Part of a small language model's weights: 11.4M parameters.
Each number is 500 + 40 x the weight over its row's rms, rounded and kept within 0 to 999. Layers, rows and columns count from 0. Numbers have three digits each. The size before them is the row's rms in percent of the matrix's.

# up: layer 5 MLP up, 832x320, rms 0.0456, rows 575-600, columns 240-319
# down: layer 5 MLP down (transposed), 832x320, rms 0.0428, rows 575-599, columns 240-319
# gate: layer 5 MLP gate, 832x320, rms 0.046, rows 576-600, columns 240-319
up575 100:539464509478453551533480481546528505427470464470510457480497525465488528476403472425481429398483571499485499572524504445420508479477478522541440546494559493563486503519496531523561424530517492566534533524566440459518536539515550411459512467
down575 098:505511479443554518505512504519562554456467501559530505571423450479510486531410501427574531497528543492491495472523433515553542489539513487450508500460505514497451488496542558507496565507520520455503483482477454468548530437608451426472506505
gate576 098:459472489452518552543536495472514530502477500474455464552553497505481506429469543461483560577562529496527503507518422466534483548509526545529545521478528472497496565441592451416546465542556524405485537493467598504530503540546509430494443561
up576 101:462519492499530508464453507541458523520559443440488499477476540547493456532471482433492543540492435511527535411505529501530481545550559446478519541583504454533553561520460415514549489473505473486549490496483529458518472448532530489482504551
down576 101:509486542514513562571482479502513484514475549453482501471423486464458520493463489580459499523489512448460457501513458497562496499517421539514520491486490435472486500508443475425460453463453495530566470442492490445481446508626491507482461469
gate577 099:465481486548402469497499510491536474520514491547533529447458438500491441479446477475502574530531517499482393426579505538501464483441502476552513480503515532401518530598456526533562460517527477441557463525532478522518495536566500524533547519
up577 102:514516541426502520497502483505456563496451547495485508499479500444527488436553454527544545438529528410447497555530519479487473538503434518514469503516465435551494508501442455470408439489521503486492538463569460545479454432422524513533518531
down577 104:534563505549522462527589474527496561533456476509479474464523529463510494557531503498463520457506469521514505533440541510575441447504475501519555481489480519413512543576553450502621530478437527466526501506520519487528495515528459501480521465
gate578 099:494524441496548512560524489539543548457501530552530532457473516519567517439555437508535522507563518461521514457529461433519538494407571547500481590496493504472561492501505519513456531484663542501502524441545506498501510492564538469476488417
up578 099:480441510528490477501526556447484496497449521521428490524506491561563527541522534560457521536557529487547443486460569483525501470454525483545533571496537447450484438467506503521497527479497485530465493478542561548418481497501548488432492535
down578 102:508496470530530464502452453488488504520429535426505434489484480506578509573514417489512508536526503491510435441479464557464496429513405496532543494506509494541540442551525556538534469458497481591415459465498501492435514553520470477615548554
gate579 103:490553458518505508447489558515550547525499531453488509487501499521447496527545525458443516486543485549471491422457507432558572470543503498488442522486543525504485461518491500408599538411525458481521426531506516545509510464482490524472466530
up579 106:507470500468586510444470535595499528528485524483576535517518484430540452473468532475513520574506520508508518554521502518396520506507534580466502538485512529494569469534580509533431482523509511569563474504485531464458450488532462550509548524
down579 103:537524496528554528441434538451471549521496481431494519575559473438416478540459522514423450469525516455545540489532467519472500538542549521514494513501525505510541509559566461531524529496486439483601552475524482543488482506494539405506502536
gate580 096:555511533483536556444440463546466524499529460486488535476469514527557381446530538480502530445511602498553468553456536459461508546464511493471521447488488513523566523456514524480464490463484452523519490483460493581507537474593480527493534527
up580 096:516514525452532548501431511501552503448508448575517445506445549480471529445532472534543511484559512533518494508475501492565473393526498508508467480503480514498505560568586470479454501508495537498588493490466483432516493483489511454560545503
down580 096:568488597530520513486498482527487533476484470581542547477437567527551447487524488482447478547532505521528474540564452529497510525505474448533510430584562477527500439535465520555485516468511530531524505495484481459493417488567547475524528574
gate581 093:491489493486543437451528556482480558522480548501437526471485517559543554485492495518438515514552494534581459449491530545455483422450511538443497488495578532469463500527513528426539573537491504539454505510498589551550476490455517467453483527
up581 100:478485516491453456562523404495401354458501497435521496487486442457542445490434566469513449522573567452598518490496532497467521497483517422502460504581479549535507432422501536483568482494533529515544514497472526511557448500460544479472524473
down581 102:469511522588518529488493560502537507550561418437463488461471463523510515594436545564478499474566509504482508533558522482564508430534476438453499474489515571507515543404513515479495497452490518451570489525445482543449430463491551494520486530
gate582 090:530518517516456530533497517526448478492372503473504554461547543524516507520453541456519425514529585498578496508512445454489507426467493569486476518523527507509514508450540532488537536503447511468531464512509576543553520483543456470527520418
up582 094:442471503501447425484554490477500472532501551492471526473428543540508440539483424503450567475480510498486456422475497474470490494523557470473485483489524479497449475498549532538513484521491518488521510547549435532471560446482527495506554603
down582 093:490538527415525518512451544485465459551485482510501508485497494500453561564457459494474510440494509507488480470451593428468520446497503435525493513558501463572491504543446516537524518486530482490468587465459496532482479493488516433492495538
gate583 102:529520550493483428500519503429527545484531490506451408455428572485524535501470441434478468505452516525518517423439482513530483487515493504470521534475463561497503491490482466567541513474523475507496485475529509501512543502504452376502436579
up583 101:491473508467497439410461449486554461479491469478531556509526514459480516507423483530492599518545511537487499513492539517429518568518460444521505509482468472456455523555501535519453506489464437481492477507472525483471562598521512488502457497
down583 102:453515546512584451475550509482545530500570494478500487457451404523489569463479485492555468514464460512488500507480451508480582482502471527450456544418515523476470503474506491529562506547473514502525493497469602532520509558504523538401483529
gate584 102:476491494469527531482485489517606531464435464455473535486514538499522514517542479450496543518486495478540515532485508569497525494480535533475554536476442535554488485510490514481477527587495523519536551480495556483506578478509497489514480461
up584 102:498485526575479450505490511511430467510509511503447554509475552490516486490520496514483478467454525508491456501533538411550529516477418475492453535516473519514490483529554513485525557539490551512491473507503480507469479434458502497468523450
down584 103:563447562515549526439499410500479551468455459537520414573513515444489480589524532481466525536500458461560393526443492543463494553512566492499540517466536519418413462466503499568474504469486474478503526528472501437556483518539574536526502475
gate585 102:542526513441554459515569517483494485503454492561457508483438550504441514517485505547500463513440496442599514459600507456398478561485538559568479532462433481526530493499530497489473471595454523464524380487391452535508517476477503432535497506
up585 105:516533485525490513530482448577473493455580490477517500491544536468538504528523568473518482523486500447558514541504512409491484473462546448454555528443498497535551572516542524557430414503531492469478547457529555505523371494482513444524508475
down585 098:475548491513465463543550480470518501476550440470439516482532579508468483505574508542460509497400548527448509532482481441549550468511498483531557604526510498519422516504554487429425535457520480500558548493554498492466566473448456457446468473
gate586 100:512538496518571447462557521584504514507497508506532510492477488493459472522512541472510425518550553525536465528504548465504529607474471583531510508509531540506479547549472462441456566459527510488439491533444518475500502528567482514516559494
up586 098:466487485558538561481505493500478474450483480506528470519468517413451565613499455474479571486543512512473494491496470459575555494512514498558515494532525493427545374533439495499477457540544539514438531453516533438510482534569476538502475572
down586 100:511493543576435463540535526459532560531516523474529462554506513503567486489533450537501495463388514443525547417479534519504541485531488509483436550517548519435511525561439488461508482450480457552559485465472491502502590499498452530532472521
gate587 103:510507477456423525468444487429438518513482433482456490516526548564506482519486617560486482481509483452485539531506521535587506436501499539527525525482492412547530447507509542471508487512517551532626478541556482485514485553503521496494545474
up587 103:496480535572543489480526497479493537448464445478443544507495509463523524471492474431541496515533509553450464499495543470497502501464420528467502543516448466492471498519482472494505517452573504431546593561550558407484472517517491549553480473
down587 106:536551591548503549523495444502584432550460450509454532468547490487486454502451559469477492523470508503490449450492403505456590459560476468501530562443536461587489419472528495515501484450476453398423479464431471460508506510535503538532516457
gate588 100:588495514437606475542451490540561488518483462523562460486485481475527451513500527451545534513479495445543421535470478425517514487510530498435457506548467494489470542493603501522502412549537461489469548487525464573559450516545446507547498483
up588 099:476435513509457544540468504510454545518524561470521518449446487447439469425468522510527442551504484560523486470466519578458445566450542587475507492591497442516519506546481561550564596513472524512475501435488551465478517405536476544465505551
down588 098:416550542503461461523559493465534416520437487578472448510390515512515469521495496478539558453600497547480539448660472474455561485481447491512480492474511514546505544485504461469489416536525497478462497500469553505478462522549537439548469427
gate589 103:534483502500478488500558477528578404467509485535539521488519463541469452513477506509561441517525499492590546501526569498509460531459492462524405518518454515445470478439511519481627442439455466500521540520540550462501510478557438505431457498
up589 101:514474521493533490490481531548517556491501555551501478540554524436474546553504557520467484496525509526409478517567564612506496449523492526538517524464525466545490505515450453492529478567494574427527477460487508473427472489417489453490475466
down589 101:537541505408532479473470528581503558511550499477491434519468476465489484461443566497526416345464423507520525512489546525501480527476487533474480560488469432532545477496532498457501490512492478520515440491513481500454477499507489519449533528
gate590 095:487495491457479459451498484451529465524517455469462481519506471417526511466494529500473465470544472505573570448513566539538507513479490493442473544437504427534567489486583604558475513488440476533591506412473504470502545460557440529588582474
up590 092:505467522497498474560514436552534449478509501482473481518480471481498438566526547452512507517483538427449511514534545541538536543549528437450486482544550518518458513581525534472598549522546438441562497508545522501576489508483543529502525574
down590 096:505398463436452533545532521530500474475500557527573478570456542498522520514463517472473476454485483515536467496547429473526474442463471440480483464449473472537503494488486555518510549510469515488441567534507483480497526516554458489470508503
gate591 099:494489539553503516477513478466568480457482506507493523445458488544474492548481486431563490471428483500465579536453550582519449475531628484569508501481504474502511576456534408453482478437488549440443422404429557544479483539509511523563562547
up591 100:475490501540529440483589520517533527556484496487537558536465475452518566404588482493494560503525539589445472480463506430553470516562514426451516542536457527517484471481475412447503479482603491588515510532442578572473489457501460489517497506
down591 102:522462463508498487477470522494434445520512441576425453460518517499520546547514513483456507542586461510506511482531429561481454565527438563477523476495465482494499524493553436479454490508460525553532522443480466515489416521605531519464481452
gate592 104:502545502477448463523441487509478474494451553491457520463497517475454539528556531528531505491552531554453514499524570568424456590473445434515534508446487589449515561536524515388531425426603525502564510520472544495542488547550493565534562443
up592 104:482545513472466482545412472451493471501505453518496561496520482491500521481530449534546432481492494589482457451512527517516512560518555461491465501541598464529468524462456532411524447543462518474489590484409478484532509490464408593537507452
down592 108:505510493548528475571438489465474530447496532528511446548487563438497490524563512474527439490496519566477526539464486541433516496523536458479545486523500600499468606480539519531574518513453478507400435530484516537460484451514536451534527526
gate593 101:482518442498586472511515558514494475552466460545542506461467486546494502460464519534480468539553581493531488492524501510527495571433545455490435524489487601519426493505521548441539524467461523514456462533536522551520494516468557487431536446
up593 101:529541515469473533479569516493484544468444573414513461529467443517585491441507512484456456465498466500487515503450458535524487424477529494546420467519489460433571532484571504458504534515443485474522433440418561461467487532521611526510498475
down593 102:593568451580474532466519546529515511495477545431426538443443548479537484525493477528510535547514518475478509536494441518497581518444472474522456529551487516549546524493446449526481409520459497479499534426434479478396548500510511509494538533
gate594 096:500456488461477501505460517471597538481485539533540516501426518489453488468462493525557392514497500449420544481456518529550570500494496581475554504404530490507527547565486567537515523488465504460543508518478496509531475500490566452433545475
up594 101:537579515547467555523494510499557513522501521480423469554423434521537517524563541505513487553528391511540571540466526510499429471470507500475468465499494529471479473494575532507514520490499541428521466519474453548492527500476485454487583514
down594 095:556417564522427597458591504544593546565544475508562502515493493486447462507517463468556528506535476518492460495536543616483487527505495491471539533507444521481475506494475500535507542471482519471506473495531525469526558479535465484491524491
gate595 101:508538505600528516438477534476492527496631480522472429511468535528510467514523528479429484501475461488508457553509603549593564506496491469455512493489423439542522510503507540492530457532502479469514449486495549510471527455522490490495513453
up595 101:555497478576475501525568461481504472462533541522444478528508496561487476475449516522455501482562559538482431579507511533516460503520491465508497516438465491506499472472489534545610396531509580453508541515529526508505553486425531481473509478
down595 100:496569492493466503517522471478456398450499514468446550530506513551487544529484459596572454531435460461498464476515486538510485478444410531560462494528487510536448474469514488504477541466570534488534419522409484456543562544518462452439546554
gate596 099:481532548460444516520426475468502526567490512495551514537534505502559541431480465465492525463516470475515506451494429547513523444501538593461451402497512512525461498515476494441465471529604501495478492481468560485470540493539504448491504590
up596 103:468523442539437560484554553576501493470559444476550499471507527455478479465430493456460411484493561484533489436525512567512503542486498490527465559498473466496553480427505424568537620485437431493515511492495544528522527498494501499438542523
down596 104:461492533510469486523485483492460509518500505500528559503499522519500541491541392509440506551474426531493525506517455553489513502448560468489502489525495452507525546530570534515489505534510495541557538570475528454521486451478449473546527497
gate597 100:406504473558579509398514487482488431464516508345531520437504517515460507534510508554551484502502474463488596444507559563535505508433508518516559498556562519467556492418526479519528447534526513469483484475502499429516478524501382494520550525
up597 102:488583471553525549537522490500447424548580439572521487480475467526489525520507452428471559496441507442481485481474563515537514507552494496527532495431500464562540470441518499529494430532510456530487528490453415500467423574499404441497518544
down597 104:436525519564502470508535515545529483558485555523477562532502487492518483454580490514532489574420488463494519532507490527541513536485549508553485508494467500516492561466460425581529462455508400470469455459508532495477501571504484479461635529
gate598 106:511531432460510468452427543557452424436576551513495537621497483418514457518496497526468541515468532476537452480506510527520401481437527473501483515471498433538483521444521585474493473502486453528462498482492490539522519541503441467476484572
up598 101:440524473464541492513491574562475454512557543452488506538496469492509454485520418445437535483540471430500468498509499515541518518450521428482486582491478474541464499417503628415521476537525504486575492448511508526518572509457462432482482502
down598 089:494476416475560504471546540517512510520499493470495524474437402495452525501546479497518583549538509394522526496509498450493498521504543444559530531533486403486464526515472597501543493484490438557553491486458482473562519529529508536474471476
gate599 093:556525479536521509509483503453501536475528510438436529488462488505500432441506501563568474417560501519511533466465487539517516460539523450471546494491462480545457518548454519458496504502547492498485440498497568539478456451479480507415550449
up599 097:462556521531446499458511475475436510486557481486558434454523529549561463524551532538499524555552468539442502479508589520509532503487429501467552519442516427509495547513517499493502502562459539574493501529502527474493501495494495484495534458
down599 096:447473504510483511524485429505525533473511485488593552487487511522470488473541477510532479474504423564451562455529530514461584499468427448394542482531454548460528460521479530550460508533522479519505586476514489537512496429457533481585488505
gate600 101:482483482518480514453532507551495486561392502534590490466452529450490548437468512441458471461555486458609500507522514479535529526450509412555463548482444474493500513494471475492514490531532471563466477463522497601483513542515536461554533467
up600 102:518447483510454486559437541521488519490541528468462485477483467490506482526462516523489529512473499532522485442480459547522485439481513567466528507416519466506442536524499493506475506482503494530514529564498471485564609517530473518408501464